Part of a small language model's weights: RMSNorm before each block.
Each number is 128 + 24 x the weight over its row's rms, rounded and kept within 0 to 255. Layers, rows and columns count from 0. Numbers have three digits each. The size before them is the row's rms in percent of the matrix's.

# up: layer 4 MLP up, 896x256, rms 0.0518, rows 533-585, columns 0-127
# down: layer 4 MLP down (transposed), 896x256, rms 0.0538, rows 533-584, columns 0-127
up533 098:118119145092103100125126093127122115155125115123142126162179125153084171158110152136134132097142145136174103145166103122122082108145115091124170136153066112133165130110083106133136133127105097103128102164124133103096146123115148176136090163115119120154141146155096097110136153095109166134153127154107099132149124124133146092141083173099159088127127113107107118151141143150124126139130
down533 100:124118128110161148107159125096146137126169162146141136107114104135078179151153094172143103150117133163114153116113128109136111136126130117120121120119165120066114120158115136128159122136144145107125115120124153114077166167185104155129135148148167125108112119170152161118122141106152149144129102141108112086139100124142150130163158177119118130128132132084147142141136088166086123128141
up534 105:119130167118107137111144152156123063144133115111148159155123143153147092126127137158120097176185136112132149177134147114147152131121135118143148127123104086102132158146141132188144133143166129101136112139147129159109145127156120174127086111156106132149103117132104080154147158102112126111087132176110098171113155134160131115160154137093137120133103118118066131144150117146108144151115
down534 109:130121111180131120211186120098122129139138135106147142115104123117164149155155172102153102127129154117143130131116119127124129128154126120127089096129117125104091104146138108112136112101113073090159111111139116125130122086165140130122100146143117108141126097151161082107131117102173127122144146143110112151129125124149117185152118128169151123150148121114146147090159123154122098100126
up535 097:107134135109119139151167115131125129098159120154142182110122133161109129146126116080111114128149095155126125111147109096177145103102108097133140102149105180157143121117116104121094122131106148143153131151113106129126130105128141132150138160144136123129140124154119154117095102175095150129136152137142103108115111112107113138110106139171121143128149107109107136115127145107133156088061
down535 096:146111105113133121129130090136166188132093101121121121149129109062175093136078150130095170171138167084110130115107110120127063138094142156158114102163115097123123131129128085138123141090144059147164119135144134135121116146128094149134140159134142140108146119126133109147146133107166120152128096110101091107128136105141117132148118097115124120154136148137131150156150128135103112163138
up536 092:162140135109138152162136066164139119116113138102111136134140130142194132154147133095102109158130129142166110125109179171128120124121122141099153100141115149111157136111149168113151175129112116143144141144114175129148085168145105135123161128140102112135188159098139131127113133132104087153160149158138108167117145155090122126156097133125128100105113179155101112139145136120146117114114
down536 096:164158107167164123087151125059146127135138149119135124094122116129152131176144162127124130152131091130158127152135146158102116134124095168144078139113095115129154136141108127121106124116122108188142107133106186119135110134099114124157154113127169139150171156194122152126132150105115106163100139145114133170081108161161112133121111116112157102139142129133142135145153103081111131132152
up537 098:186129130161146100092128114150163110087133134095149110176154144139146130146109109124091138117111097138145150151153166124142104151159103152160130085112131141140146079141116135151093149145134116138142163167131140133098133107109114100113123147133119137160098156086121132131114159113149136133152130151112115188099162128150126113148129140149142173136139156115084145151080129118118116100082
down537 097:136178104187110123168107119091131078130152171119176137144105105128110134098085133086124123110126113125126147125123151150128141090112099176136128143136121086111121091133127107181106132185089124119147087106108092147082117141134127109111128153143121142147133139120182133125128093161101118152147099097143133098133094174167129115117128140164110115162151179093154101112159124131103151123142
up538 106:102173083158108126175119151152139144110090113163168123142112149108174133057137151152168118123157121134153127062146161123160110137146133082121096080144077112096150102117129121110114070128116108169151132126136168119086128131135127138129134127143136087111073132161153102128097116146123103158112131161120121148102149134167156097120152159081107144129118141126129109147154168142105139179158
down538 102:111144142104124141155141115131142111133140146099114114100108158133106121154145176127124109129123152102155190162069138128127097108090130119150090138146131142117137189149133107087135142100107161144103120146093139152098145116114111090152152138141139100149104112135094116096123096116159092160123115168075158130100140146165118139128139127096131133122151114121143125081181137132117146117101
up539 104:111125098147106107100143091134125139128145095107108151118122108167122131131119121142152134149141156111137143112147128144177126165113108106091124142109108174101142126132116098177123126127100150175164104105113152103150086120107130135116064177089085131145164089168120091098147145129102176118133170157094179160160137126144137145155077098125154142138161168119119144120150126132158092133124
down539 103:129105162131080116124129148137116166109132133125111121131118114123160102134137082129161141126087138114156126157112115145090130134139111123101127143109151144092100149148137131151130152131096110155139155141142130127144180138083127115128101125123133116123187154134130090162174114092133123125104119120143113117121103121123105195124115118175144103145105086076169113145156136117076155138094
up540 108:121110130145089114123122101134150087104113148163120114123107163171108128071154137140138129140174123172144146147169128108146144127115104089104141098128117121164120127132139134150146174114163128103140126096087109123137109112142139125128145122123138128096162165116129093090143150126124153143160128127129142151084172120148108100140110132100139114077144112104088130136152151130155164152146
down540 104:126092148145143116120124153135140136137108125129129133130138170121108129179117111126128116148117157113129133135142045142141141111162154088119122171099160136085141156127134109116087145125148151142125094134144145113166119109119144108131088117167164128116088082116104140154186094135149135123101160115115065106147129180144112110170117116140146092132138157129132138108129109149153114165073
up541 104:179153113131102158125151112129126080097138107155130139142159161180196130155117142158112137109143119167124139111135154102132106152136092136112130137068123140142157114135144151112070081121126140127178110128144100127157129116148120118132118108104114124087158126118132093145118138101077153118145113138172125145119189123131114119127142103151120145092112156151107090183132134098144092147108
down541 103:151137158101116144152143117128137168125139118112177153131139144100133137178144098108106192173117087153094089103155129173094112161171102153108169145124127144123132114107084147098122157137110138125164123116132082112116112078153093136127157101124144124098117115135159123155099130119142166136141145115127130154141117162153136078118108121098094138103129169120107089124115112128172141158145
up542 097:180143134091078153140161110102132117131128115151122122115153147109167123120098154163167115129133078112128181125121134125113157139095147134111121151127159157141110157138103167167130166131121140113110125089106152120139075095173138078110122155093104090115158137119090121118182196103092136143156149136128134163141148153117130082140099165108139132090101134138111167149149113098148119136168
down542 098:107130126113131156089135114133147147127164171145165115112146158103090126138122129162125129140135091167105110121123139131143116145126141100114120108101103117162129097146127119137131150131126124152069149167127113102136139143162094100093149102113176123100120147156135133143110126133152177181123153137126154104156098092139153127113143079107139123124182138123123141158148139121142063056136
up543 093:121124145108115125086126092145104106131140091163168185098119112138112148093117143141175127137170114144154156130139145114114160095080133094090176131104056183146166108095107172132116094149131171138114121136094169123127130126146141148124115152126092142146131122146162111120093100136088165126161112174145100147130134122060119135125053144144115115150093143153117131152161139122127140127139
down543 098:115147147154146130127147167146130114092110153141134117133164145140130122116116115164119123106105099099137098142089151119170135100081145087120058153134141095151112112099143135113132141176164085100126118138117108140081083116136170084134117123119140119106151117128126131099151155118120151102138108088139115106122172177111140142130115072132125145115097114193108119134148112149107138114130
up544 096:134138114154116181105148117155121133131143128115083143127151110128106145149113149137137129139121151146096131088145125163094134164136123108113170119106116122135136053095130167196124115136108157129130122139127166084155129115167062116145069183093125121114152136140105123113125107153093137140148098142142114126093133125116155084101064161126209125068140130125136118141094151130115147083130
down544 097:171116157118090158110106116134130152127186102111128081109151168141102150108112123124155141121148151102169117147178099156106148139076121107118074131116105126105109135149121125118141110122179103112158104129138121110155126152119161096132145123126111138121101144169129093133147123115110149099157121124122124122089136127155156093097135112130127119174075113110142153131113165113092105151126
up545 094:109133148149108134155182078138121117080128121149117117188103133153095087130115138132104113130116147116119113138128157108135124150086120057140193114143089112160084132132149138162142174121156102157171117132081101085099148124126128116116119133110164121114170105121112065135116120149097132121099143132134136144138165146143124118153139156136119126116123161135070178154180162103112129123119
down545 098:118125080186129141153144118109128150119093182143141142109178137106091135166137157107113124092078123115133149073086107136131119123117106106194087135109120143097133146102171138092125123124128105115130137115107171141137157135085179122105141096110128131126159090112115080091146154114106145109145146140158110111141133122132096127160149126115070101128146154117125120110109129104123121150150
up546 101:109145132114119141122114142145125144102074125118133152138145144139149116133134148162124128114131129135153197097112174155174130136112144111154114142116161107145158137081116144146089158111140129116133134125124125144137121143137149092030118122088112103124170167139168135139150086153096197146181098126130138157124124140095175151105149138147145131113095123118122144121131159121116110113121
down546 103:119137055152193146084100076125136095104155072128107102129105141141100157101122124117165130144165111155114122102145140122076159121149140121122151107139114129107127118178083111137134147130162115098140137120127116088129136135118171125138114132094155087157124133118106144124186121151102100142102172138115155135128127065109163148121142162151129102164138096129148144101110171132097088166145
up547 088:145193113152100095165153120105111127139122151130162150147146151159144089130101177054127131121127102117175123142092184102178134157146106116118153133146084139163128119129117151141129124128113136123099148155107107144138093101133150144139127117104120116113124147173099128116124138139095080159113131093121140127103132160121165090091133120158167171102104132092149154150140090075159174113103
down547 090:162133101148107175160102147155114180118125139088139118128141098121137127152104120119131114124142151119157099132153131120121130154100110163142126107164152132126118146087121087150118134108119116102127131127135090136090123116101158129112119133121150118087102128111100110197112159127155131079138141070153158106105133146108133129133144077140095128155070101147119157085124127136113144125119
up548 109:113195125122090113105143125144130128131144151150116135114103073136130173096127137112111131118138137175163118122126142146125075122150129122136132151116089132143162127128152114171151132132142141117145105145126094089103140106138140145131121121107100110143114145166098076112104139084142149156125171112138195146131128141118129124161157131132139123118132134104124083124145116140112091100147
down548 104:092125148114149145114106118106109131144185135139136093134148140085144162125102147143123102107151113150130113128103150187125113113154075117100134126101122138130165098131104120153144083100163140171133181167114130141093144118150112146154199100125084140119103125124133153144089189140132091112118149131117115087107115151146157121158131109129106128153120120125099143088106128163130146170125
up549 092:140128145123138163100140108123127123098093104155113076144121121115134137116096174108142142129138130146145110137100114105149088118090117122111140109112060151164157088123071170125114124110125121075164087177158095130143107088109142085115116122093104087097125134137101160133169130130133102122135120139131073161149135133108172113175094110130127098114112117136110152169103189156167100144130
down549 092:114132141122108157132131137130140159132109138108065134105146130126132108110145137140124067152164150118100136103112098105079160098155132172110137146123095094180100157140145110121102147114176110105116115136131107133115124149131147101117130090124143130126155120144129119168100154144129105144123157133145094083135116160160130122108124079091113109142110148166130092134156128131077120152170
up550 101:145118110122169122076166115154126107135163131124109111130130138126135137135132139142129143148198158118134168134140138065165123205098137087123137165159152111157134083096105139169151132114110090085119085132100144142121106109132097099115140157166143081139120132123136113151134148125135121140142152133130152111155172145119145105145139143109169125131121124143109156129097135144111120109098
down550 099:130142074146151121134117111143109108140145148124128104141117084134109088144099101169140130125135138124108153110119152123131128125151127121167099169136132147108092147094120073091103109124140127112113093122139152142102152077158137149139102141148148136151137118129118119146186146100116108138126120120122120151135126157133127095130141155096118143134141098151117116132096147142146145160096
up551 088:148099099150089140182142141125150121091082108155119116164141133175144137087135151140111138170137122148154110128088138098158135119164136126133102151148102207114158076082139126121124147128128122159114147140159118121140063084157112112141141113124116079127114173130149166136151109157112124141124147147118132129149101099096088118096154136102144169118137128124136118169153143136099123141094
down551 089:139136116135125157123155151114110133140147163104067131117127099138114122152120122151126110171083174147152152127139145116143114141152157138084070139136085145109111143151118108126135103101166140134116147117111172104151130150130160178148148103062104121123121144193127104151129109120117153118151164133119165131127146124105154133114125109107149130118118121122113136153120127105098152086088
up552 102:145131160128108151098144132120090141126152126143142095142107110123135134109152111116105094117124097188149187169139118136146148108149121137144115150100110067136128142150157144147138117132116161148116155131120116153129148103155135121147128107103127128101141131101116172142146129127171086168167133168121099119086122107103156130138129172135193142136118138128084131171141103143133152108131
down552 102:136153091149103178116137113133124129159153145172111091080165128106110130157121155119117139134114124112127131104149122117139098119154171136167085139115156172154156148170098156159109173113096163133101144084077151127118096173103123121134153100112171123132128170155101113165156117113126126118101152104126150134122116098168132120086130116144127174135127097103169101120156124118138154092114
up553 097:119103162071120158125155115167119131127090116099130113164132112112190115114133154133098149140106100120157145141122142118142152100147090143147166129162095130121119126108123130168131130181167107113088130131071129152105117066131123125085138111122091097147124125068123138098137104147143109133113102133127127139109111122158091090146135116134099140133106115099106107115089148104155144095142
down553 098:139118129127164081149143124123160120133135160102076162128144131113095145126137142126117111158112108136113154125123075123098092121164128109128102131148146114116108129164126124150107140131141118187164104100158133125117142126097157142124101141165111121104179148169165149128173119169159091166132117121135171166087115146136160162131131141132134117155134108119108147163148124118115151098138
up554 102:187130112159132109113098093164149092137157121138118092133126092174120127165172157144149086137131118150120117143141129127200145136136144087112129117137141159095117142148090105158131097126149134118119145104138103125159092133138134093092100123120115098103172154132111144119176163168133160138097153160142161119122125105105124107095144160105150096148092163119123122152153134129111086139149
down554 103:151105130110117190143092078134151143098072162112116161170146119114145108165134140163122117153137092073111119150119148114118115138186122131168096124124162145090174098136094120080093138131134172125129166097156120134116138157087110129122129120130157121129135136147153145102127145114141131119157132148158152116154130136137131135155136180136129118176137139162163110122126097123102142133156
up555 105:117127114161096122114166094099138114126097132132124141138086090100118126148138143088124133137119143174151161116100169105120117122136122133157182070147120105129138138135122102127127140141164100147136120091133068111156123051147120144129094169136083134137140145113157108114123146136133125159128165140113087104163115123102117143125087119114134134131101139055158124150131132146118126139167
down555 105:078114138136092115175119203144142156142102156138114124140148132140109149125131095139077154129113125127120124129138146140145127151115171142137125114084145134124139102158148123163153159092154167180147157075106091144143128121142113175108139117162119141108127120113125108166134129133147154131101115142132114139128167117120104163104126128093115152128109160096126136090163114115148128114115
up556 105:099123170130112137128135158129152133083151143105144111138126118118120149113109144181137106121121120123152127092122128153149157145149135123159137126135131169129166106104078168147128126135110119118127117137111115137105130130167128142160080141139156117107123100113135102096122143094124092115107146157104112167137131137127093143119119175138106140150106124105109163126149178101123107134113
down556 099:175134150117122097163106178154142112081112114089117127124133132121153132096120149141155122143140117149145129149141150149133135171136115196145112121117141176145098133115184180102153142094164109153100138149143133157109093123162113136070137123122121162174117147136114104123141132139087135119114106089139141132100117111161105118168113149140160150125133143123087129125150157131130067120091
up557 101:194120104105123108125165107146097124109148099098116137178101131116174169113167184117165146105113139115157132124164104148113101144104067128149116135104088156106149123108099132144131119151142141168098134109170120123094140149113084155128084118109133133130113150132141114093096146106063133159141152113142116155150135127140139137124123136109152166137132140110086108118178129145110115122078
down557 104:166137158150104144118130121126131111137113163137122113136118118098143147174146171149110122162125107089110152150177094137106149117128104120134133139114134110130122119095124104158125109133110187137106166113095116120118102124117151144156133124120167158106138116117191096149124161121175160108098153071148141161112116159169111128142133118147076134170151132147099139060114115128133169131159
up558 099:114130178121102146106133149171068127150086131129102129154121162140117104135163134102126134119148124121168126146104126070108129129123130118126140155149129136126135131125120093152187148121152132143112161133172185130109106114164109151125127129132085113113102167098140158050070153130104122164111144175089111129139161097117170149131159115118103132116140129118134181143150136179117122139120
down558 099:114128127129092133063119166128147172156111124114136141105104149139109107155175115125113159087135134068156107160131143094123109116115158169123125147139110158155107178133137160120166088129163110136123153111138150106154150131153078113169162168175118177165117160143120140152114114116122085131118089099111113133121131124149130147122136099097086108121141140126170159114130083111152127124122
up559 098:131107118186136077148134123146184104110159117137131143154132162120156120118125138124172120137132146137134100132103158082182120162156121139145106103105128138089107090125096120139157146155117156116153140165095119118108148090129141133119142121088139120122115185114120142128123159119104142105122177128099133148135147090142103168134131135155123112140172149079109165136133135102091164137163
down559 099:148094111117127153154104150132117126149125103065111129090147155148121128146138118094128144080121125153124129107160169151099108126112109164155150137100095123149113130160099117144084092106162168120140130125127112102120183121134135114140145126121151146172107142128142100130126124126100140123138124121125138138176094140172128131155143104094079134157152168134064104132120109122160081125113
up560 095:153118174108113119162139133115131095135120147119148141147095111119109125107158126145140091114117122106120132149139144143185152127121156142136124149141048139127160158107134145107108149145145127066085156175126136118087111159152120143134086143152126135136140131158137096169120141156096083130125115145130135155119173078145129156096131142125086125132118153164131173156130176137158165156116
down560 096:118126143127116101123122124114166118153089138142140134092140145105135078171165184112152141116135150112164122138129134135100168142098160172102133114159156122169124118122101079130169160117132095103125098129106116139154104125148148088148129156157106103091153102185111104146137093119078126142181102136100163122124121170120140120096084078100122126156133104128127105137145128097149122132106
up561 098:153144132127113124122117127140145116129106094130164064182098152127127142122142119152148110125160115109118138115134146102127095131144066122133120119096117142131135119121075139140115155116117153120132079116130129091128095145133140127114109171117146066120165159109072132119144130142121124112143154158159142126105093100096136122164116171114130110143139115128135093097158179095129099102131
down561 101:121109141083152129095136106122144164115140118122100106141113132135141123146128122143122107107151108089122157138141158097133104119143152118117112145086119115132122140130134118123102129077148150158135128086104141156115141116119191154129125146130139130157114140140132165128126096110171137125133137121121130111122125090111146134141124148180094134161184113142074136129112167095155167142119
up562 104:169099139132043127106085107137131130115120091126149137122138134170124148102125111087148136130145115124113111131129094092144118138134160131193148133147155179188163118163137113165102131173126138121161144125150100103098122129147143106101116149106073128127152161121143145122131154108098092175122133132140121086145131125108166115112113125130085202133127138130089164151137148124101090111158
down562 104:115099136159139068099142184167113095113149167113120144145111135182140155160127130076152135150122126116105146111117130142150104143137139131169150170144147129114098109138158111158113106117128128096100122131140118155136117174132111091145109118127109095133136134146157085130157122174105162124125155096133168109138176105161172152161147115134150107143100105139085114166085123135113132123146
up563 100:114111157116109113081115110166109112110156093120168098124146159166128081114139152102135163155133074153135149135169158135118133109117150123116129142085104123149159133113106091129137137147075132119129106171047120135114135094152128098141120135149110144146142132144105141160136138116083161171140114134131115188113103133126129097169130161140113120076151182126108119135113127147114120104117
down563 099:135140125122152108132076133156092158133137110091108168146101152107128114131137097144119139123102093117096140116156110077105152158126116175128133154128139078094129106139066109111168134107121114136127122126129091131177118124148117122143107137109131081117107097101111134119102091154180124146133132097136136142123091100166114116094134143086125098166137158127137127134130127133106110158145
up564 105:171109150147083159137120090167144134155106130142153147140079146128119155087159146121159119174181125152165151126110151129142102108105139138106121126132096099105176112140078128155183121148133100106114125129131114100139127113119129116098129105084108111131149113133157116106188129140133084156117126221133161129139122095124104138109113131152101118149138131149103150139108134129116122125094
down564 103:112148127149129123124106155109078115153115127147150133103080100104095159134163104115123123106116176151094118140120148165107171131138140163123143141114083129147135143122129095135086110134132145113124139122116101126150061147139084115099116120143118108130117154141119082105157145136136156120124103115132148112140111126129086175070140164153146145094125094128147111117114111128104139111127
up565 098:114135135185088133158132133155150147122134137109133082124147122130132144143136117104113140127125133145114107113143145103175097167102183125141162139101127138106126114111108159192155136121107123143158139107139147119144131112152139120130137149127114094141131166111111097119181115107126118117158129177131151158133119061075148141162101100127132111116109142118112135119128176147113098119103
down565 100:131093136143111186130106167135106178112122126133061105166170132128102129093159098124129127109087110113144131133120121113162190129112147090108116170135115147122147101106149121115168116127125124085133118140135131129083138123128074108162147137110135111133154128152109177122124107127168173088090116093135108140156149143135154109088143099133113091154086156135154134129153163149112144089091
up566 101:181161154113123122122110096138117131144136053137110138107139155112090129132095141117137119107138118166129147103143117102151110171131095132134171159082146143150140151113105105147117080210105121112105116155151120097104119159164110117149088124108090121122143160109147121075154120144133136131143145155153150131119118164098142121102122153156121137123138146127143119189129129131164117134070
down566 102:138137132128111122143100120158170141124142171098125113164070135094143130159149152186145132149134100103160140094146121087131086170123098144119086134179125111125119148156126125120148166131133116127106072120145101139125150104099141101133124132099128133128101122087123125146148069132098107120119107082121113107165129147102154128106119129125076111164167130136122107132145158087110176149119
up567 103:088149116108156134122143082138123110093100130118135120162091143149138177134161131140150099112161063139114110145168139143118128123143126131152131139139117197171105085105114167101146156121141143152112146142152123169103121145127064131115133169157112097122137148163100144130121126158136144126096153137138102115111141121092079138140138120118123165101115192095083155154181095119118116167159
down567 105:115124132141124123120135115144093096135138150179136094121119137142174149131165118144093114129103112099091080120115156117135162129123110126159148129127114175161131098148100116141115110064116173136095159086154116111142136093118171170122111152160107182139143150102106133121112151126174135149116158090198126111120159129102124112117123123115114129182132105149096144122114094121149135115120
up568 108:164112170137093107113132129131140144126125129128132157116111126132168128147119127128173129135151145133143116094149153049148159219163101111111118089151119179151128126139089125140105140165103122121126108095129129131130119148130136124094059148084098114094098134114145134112089110152101134151128149141107109140144137106128125131125128124118143128129146163151101148128144144154103155076155
down568 103:085138132076150146112152116169112163180173134114094111112106151116108144098120107113114155128124112142134078094125113089132140128145164116173136133134175125137148154094128127122107134108099132155133150113104135173173120133143152114101086096111156122127171159135154139115106144131147141130085137125136105081146113158159144165177161152112158151154109138130143146146147105131114131100120
up569 097:134114180185134117144152126137150133116103159156108133162122113135145083079120135119136120186117132133166131109132199092099125132132145099154114085143115109123134084111132142114138134159150083118125170170130152074090089122145166108140132140121171064134182132099117116122166129134130128124104111150119130119110130108131150077150130138113148093129140128121076106136102146104102150143122
down569 099:123109142141107117112108106135111096143124154145135107080057139159133154148099163110156131102098181165101124128147120110138170127143116128113106130071131096157101161169155134144110153147129099152143111064099150109102121108118148137155114102132116173138115126113175123101155061138122140145146103053159120108139133114136143106125151124108138117145104174124115128130135113103136147117171
up570 092:127159136136130129139113117120066154141132162116152099126097127142134095153125110096120110165162141154146108091099199114120158164133122098169160113145091143123108122176125166146197149145122122173156098129137153087128134111152109120102096145166058106130122123196128146092161110086067105123127174163131125114128128143126127141150075131160118159095141145107096114123158113109125108094097
down570 094:108101223148137094117112146107130154129090113138141157137121113090122086131124084157086156140073121145087142134151133118115103126090122119129117144141157151096130145112157134162120138093142148119148139158143141200123116159098074141094148119129122063138113129132142095134149162123113101128133116117115139156088113174114165163161137138095106127149083138155125151111100102187146122145082
up571 096:141183107119154116141141129116110143130082131157184119131148095154107135168112138135114149135125137165106113156139112143117105116128102094097131124143117155170111153128145156164146090134126129165134132108160129129158113121167069149154119077105075130153134148139115125094107175125093128164116123122115139098097138136092157142177118157119164179104124122113111122175162146124125107106148
down571 099:106133167109131113121118124098119135115128113092129168139096122128117147156158136089110127162124110074166094150049135137143101116112107169126150116145146122127078141141128139134163131066123126092178121112142114170122171116148110124083124158135099124177138116101130130156111112161064091119079104064129105136138134107148083137139118153119092125098149144110114105137120108106128109100144
up572 104:114120107123135102141112165155136101123108122110134155130116133095166148093155138091135154124169108114144119150156171093156154132108155119125131118150135146158137100121153114174118164157145145125069128145156121158138095098085111147147107110117138121137092166125127133130124147156095126138095161143108132156158183130127106104112136127133131139087150151096116150154133163133095103138110
down572 101:151127109145142161102182120146112122133110135097077140161096150185122133097147145152137144074156111121123163099168167137116129110154090153127109156122125137124116156127084093119146124097121131108080136112125109097086113111092166122142124078112098164127151141121129176133120116124156145129133159086173138135147132162122095144109092141095107106126173142156152130136137148127095134085138
up573 104:155140094114126182126128117179149127114126077134108107172133096161135110081098144142121120135117114173154145160129148114139112110113139122129168111135107134137134096142116160126128095170182126141122123102122137136163156152120149122101096136064123108089119112108128134127149188101152120128104148130114149149131162149082151104147120160146153109157111148149078110156107108107112148180123
down573 102:153128117086102107132127158128179088131144159148090105130104145140074095116120105101117142130087192089125135128126096137130117152127174134103109137161167088133155155107139110136136146111095119188162144108125148130157145138132136100101121104118130105116149071140097165106121141114102114102159158130101119140143113145131144143149174068142181152134111120120172136135126128120101177155145
up574 101:124109134135142113135180096119121073136105153158100147179077097087133155119181178169146103136144108126129172128174120067095119139152115132115119108145163111105167105111115133128120128135122168125112105098137110132088093111112133200094149130100135117147131092137071128133112153154126108123123154162142130109120143131109071125142068129110129131106114139125126122140121119110132117146130
down574 101:135115130077136132106147143161122096109084093151117143117123165151137138097147167138163112126148122050145124098128132084137116113109113144134135153098128149141095111174147147109126102107105136133159107120130099084103102152126102145128126141177098159120103119152135168126080097143143088166116121132143113094116127147155158137162132088076098097147155113097092096102142136102131093105097
up575 091:150117151162144126091157130141176117118093118131128155134126155111106082146134115159154118105133142138144140142123143104132077160132195140144115121084109122126122117125130177120168121102153121132142185162121126122121135136116121168117108167134163163100131145114135106130092126120105115116114105174105107156092186135157148133140126125124143132128098127123110119135098185115148163127133
down575 087:139159091125126118128180139113082159109136129135161118089114059128128136138118122094103129146120148109127143135105143172115138104116097142130118093152109122118134110092081114140108112159046118124138115102163142102100117134148120113101142126143142072125126155143150123166170110161123137143152155085140117135140104127122113150105136123153119116123119083091112099084123120118108104113119
up576 104:124125137161118126134156051108132133159133086119138149122120150105092134119142124148131113181154103174132138112144157141102113125165094114133149138115111090151095141121105119140140103092096158150091126140135125111093086114161118125108138127091120088111165126103142124145093139158119119173165123131121090160123127111130139165122154134168117112138117149127137151128106142094148122105126
down576 105:148140194136103146136111142134125160163139152163130148151120135109166174101150113181127107107130121134140160147136105176143123119154153121122099127165152116072147128095108113140175118112148138144143123195145110115166131098148136153164109156112120111102116127148131146091143121084108133119146114127132106165116172125143085101130143151116099140119176136105140108116168117108123157158116
up577 092:165154105132158116097143087145108100106140113089150130119133111129148123132173118121120099136148134132159160131150126146155109155161120133191146161166091113097098150124149155138135136134097118130117194085131159137144085112145082112202139156132096109162137109136103146134124126138129117134090130133152128091140130114142171126098107189112107128138103136112104138104171108162131101105100
down577 095:124134121147131180128102158133154116082157172118104122141135108137152133138141132161131142096114164079119158124160093161085103078121115117144145155158114115145110100091110073163084096115149181163122149133142088146111129123129124150084122108101116118114127128113126165123102162130143175156096121098082134124119143150074095115117142098141087169116120080104095108143120165157117178147087
up578 098:143122153094121166115130095137101141126146145120083167134117080120136124137145129109147107138141145150142148132130166104110105125147118100113133096105126086149123150167117122084172084148137100142151136181137154112125111086179086144131135130102155113099165138165117109078132083110123188150144126140101126138084150130117125137158126104132157137125155103145089127124140155131169158138119
down578 099:120163160110183128122149115128144165175096116123103114165096133153145128127113110147063088126139155113112133133133160121105080123135106148093121129146148121105144163112117101096134164113155164129136108121123161152157144135156104139111103135136135169120131107139109153130084079097187121120152180133103121148106094147117156089173157141079126114166108137104109121163113144120144119131114
up579 094:113120150144117172091117111180194158116138080104143134169128141160138134133120114172140080126133134128186154112098121149170114135111130122163108134125138085136151142104115134117123120116153092132094163112102160120149102132160130126130134131110114116122140163112139143124131138143137118110117199170138159122153115082131133148153113148157174109126123149154098139143137137157116113127112
down579 097:102120139155134143143117174155099113155115157119137123129093105150095149118158128117144140135156155109139132119098132085132159082151104125100063162129111156139115144104162127090125076166152107135130146094122103139202132110123102164140144136172116102111127111136132120139136139145140149146150146143135107097166148145132120108125137127142108087133130135140149091138148089141150131131075
up580 100:117095120131118138113091106156153138134142094117176102135094123140162172112139142061119118123136162127137131115107132112124143113094124114119142115141110137119157115091119153168128130120130110086108126127090125135134098112161104098119128126092107137113086123133120104116146110172150130112127142144109138144167165109109095148102141112103136154161160187115126123163118151143131079097158
down580 100:119114116094135152100136157120093075154106105118164162114115121126148117132131107144113134092131120135107147109135165101114132123128158097111177111148147111114111171132130127127088175098118150088184082118121177147128103130107165111101168145103114140068122159128131072127147159134143129120152092132133131111147111156125111093078133164097116102116154074121164137114137133129158153105108
up581 111:108126146153123114122129137136163134133103178159089140129122110126123108146123218106158108147139171150079134146111129100180100190148116132118123171117113124136131100141144138154152103118114143131138107176137104110143133125155086154152113148139113130129132146154139168090137153107106146159147120115140092156159108134098148141132121150121146159152133133087116103138108108144133105138119
down581 114:144100118121148160169123072160141072140111126112104144125132096134108174177139151142125118153145114133124123126167085116167119106149164127119141145124078143104110129154122143129158128147173155138132141147139091125121134137109152139154161102140117054152178109159138097146124155128110139132156140111123129133175181132115094130145137145131140098142139138091119113134135120111146176173151
up582 089:143148150158101128152156060090148135125146165114133137181120119149120165106129141113122097127133121122151151118141105092150122166166149121137137095128155112114141108125122168146128146149167161155088182113093139134085164126130100157112137149107167123069102141123128096090101139169143167131127132130139167105124103129108079097090113166158159146108121121144113133129173116144126155086104
down582 088:148131107110137098142138126156087161121119135142113134145095112132119105093057096108117113114117149157105141098146116146122094124121147174141136148109143141104115191123186156139157125059151115096173150109106134165106121117114090098116129131132125108132124087108134111128142149102117131126131123129116105149105102143156103098093130147130109120166131116103105094115162140138128148135127
up583 110:136132133095126112118123137130107112117092094187105152134087106112128123154123165080161112138141119148117130110099123106121200121146110120129150120160150122124135137076129143132125094142124143188115113141109115116137152144124108158132142128181118143145131159139120094063129112174149128129143153151073124117099091120144094118191110157122144154131123099108144103159145119142102110143150
down583 108:136155145125150117127094130137152126132119121130110154135136177137129129174129144134143129143099077165124124123134139122136143115132100123084077132115138121111149090097147140137096155130110205134153110099145056158147125112110118147140106081128096146117155179117162159115179119096150104139158121140113125144089127065131165092176093121098153085144127141157103114099118141141166115113118
up584 095:138121110156124111133087129164145103077167104098126115136143172119192113105121134156130097165117102126147157136131134109149110150135120136125170146084093102133073105172128124147139136153088123148121119146159130083138142115144106105086146128103165137136092142113076137108163102150126113150123139147148137120126109121140130136129171132160156190146169128149063124131122125138114121124130
down584 098:107124127116114114157128143138148162118092110103131126110128103133138112105126213179117140160137099109148170090113082108143125103140132148135113141132095142130109090112151101113114130149132107092110109084142165147120103148105122130122100160158117168128137104088126108150125088115121169115121115151103129139160163121141117135092139091141127100114107139107153126140176167113135139154134
up585 089:075131132173110157108114139151132096098124152117119095145142117171162142146144125138134107139121126134128171137100170112101147126106147130075128169139146142159110102109131092138163157184122078097140128196126133130132113108136121131133144143109149143148085154148126183117149121104168106141115162152107100119147126110148114117112167120109164149154122127109139135146103121091125099143084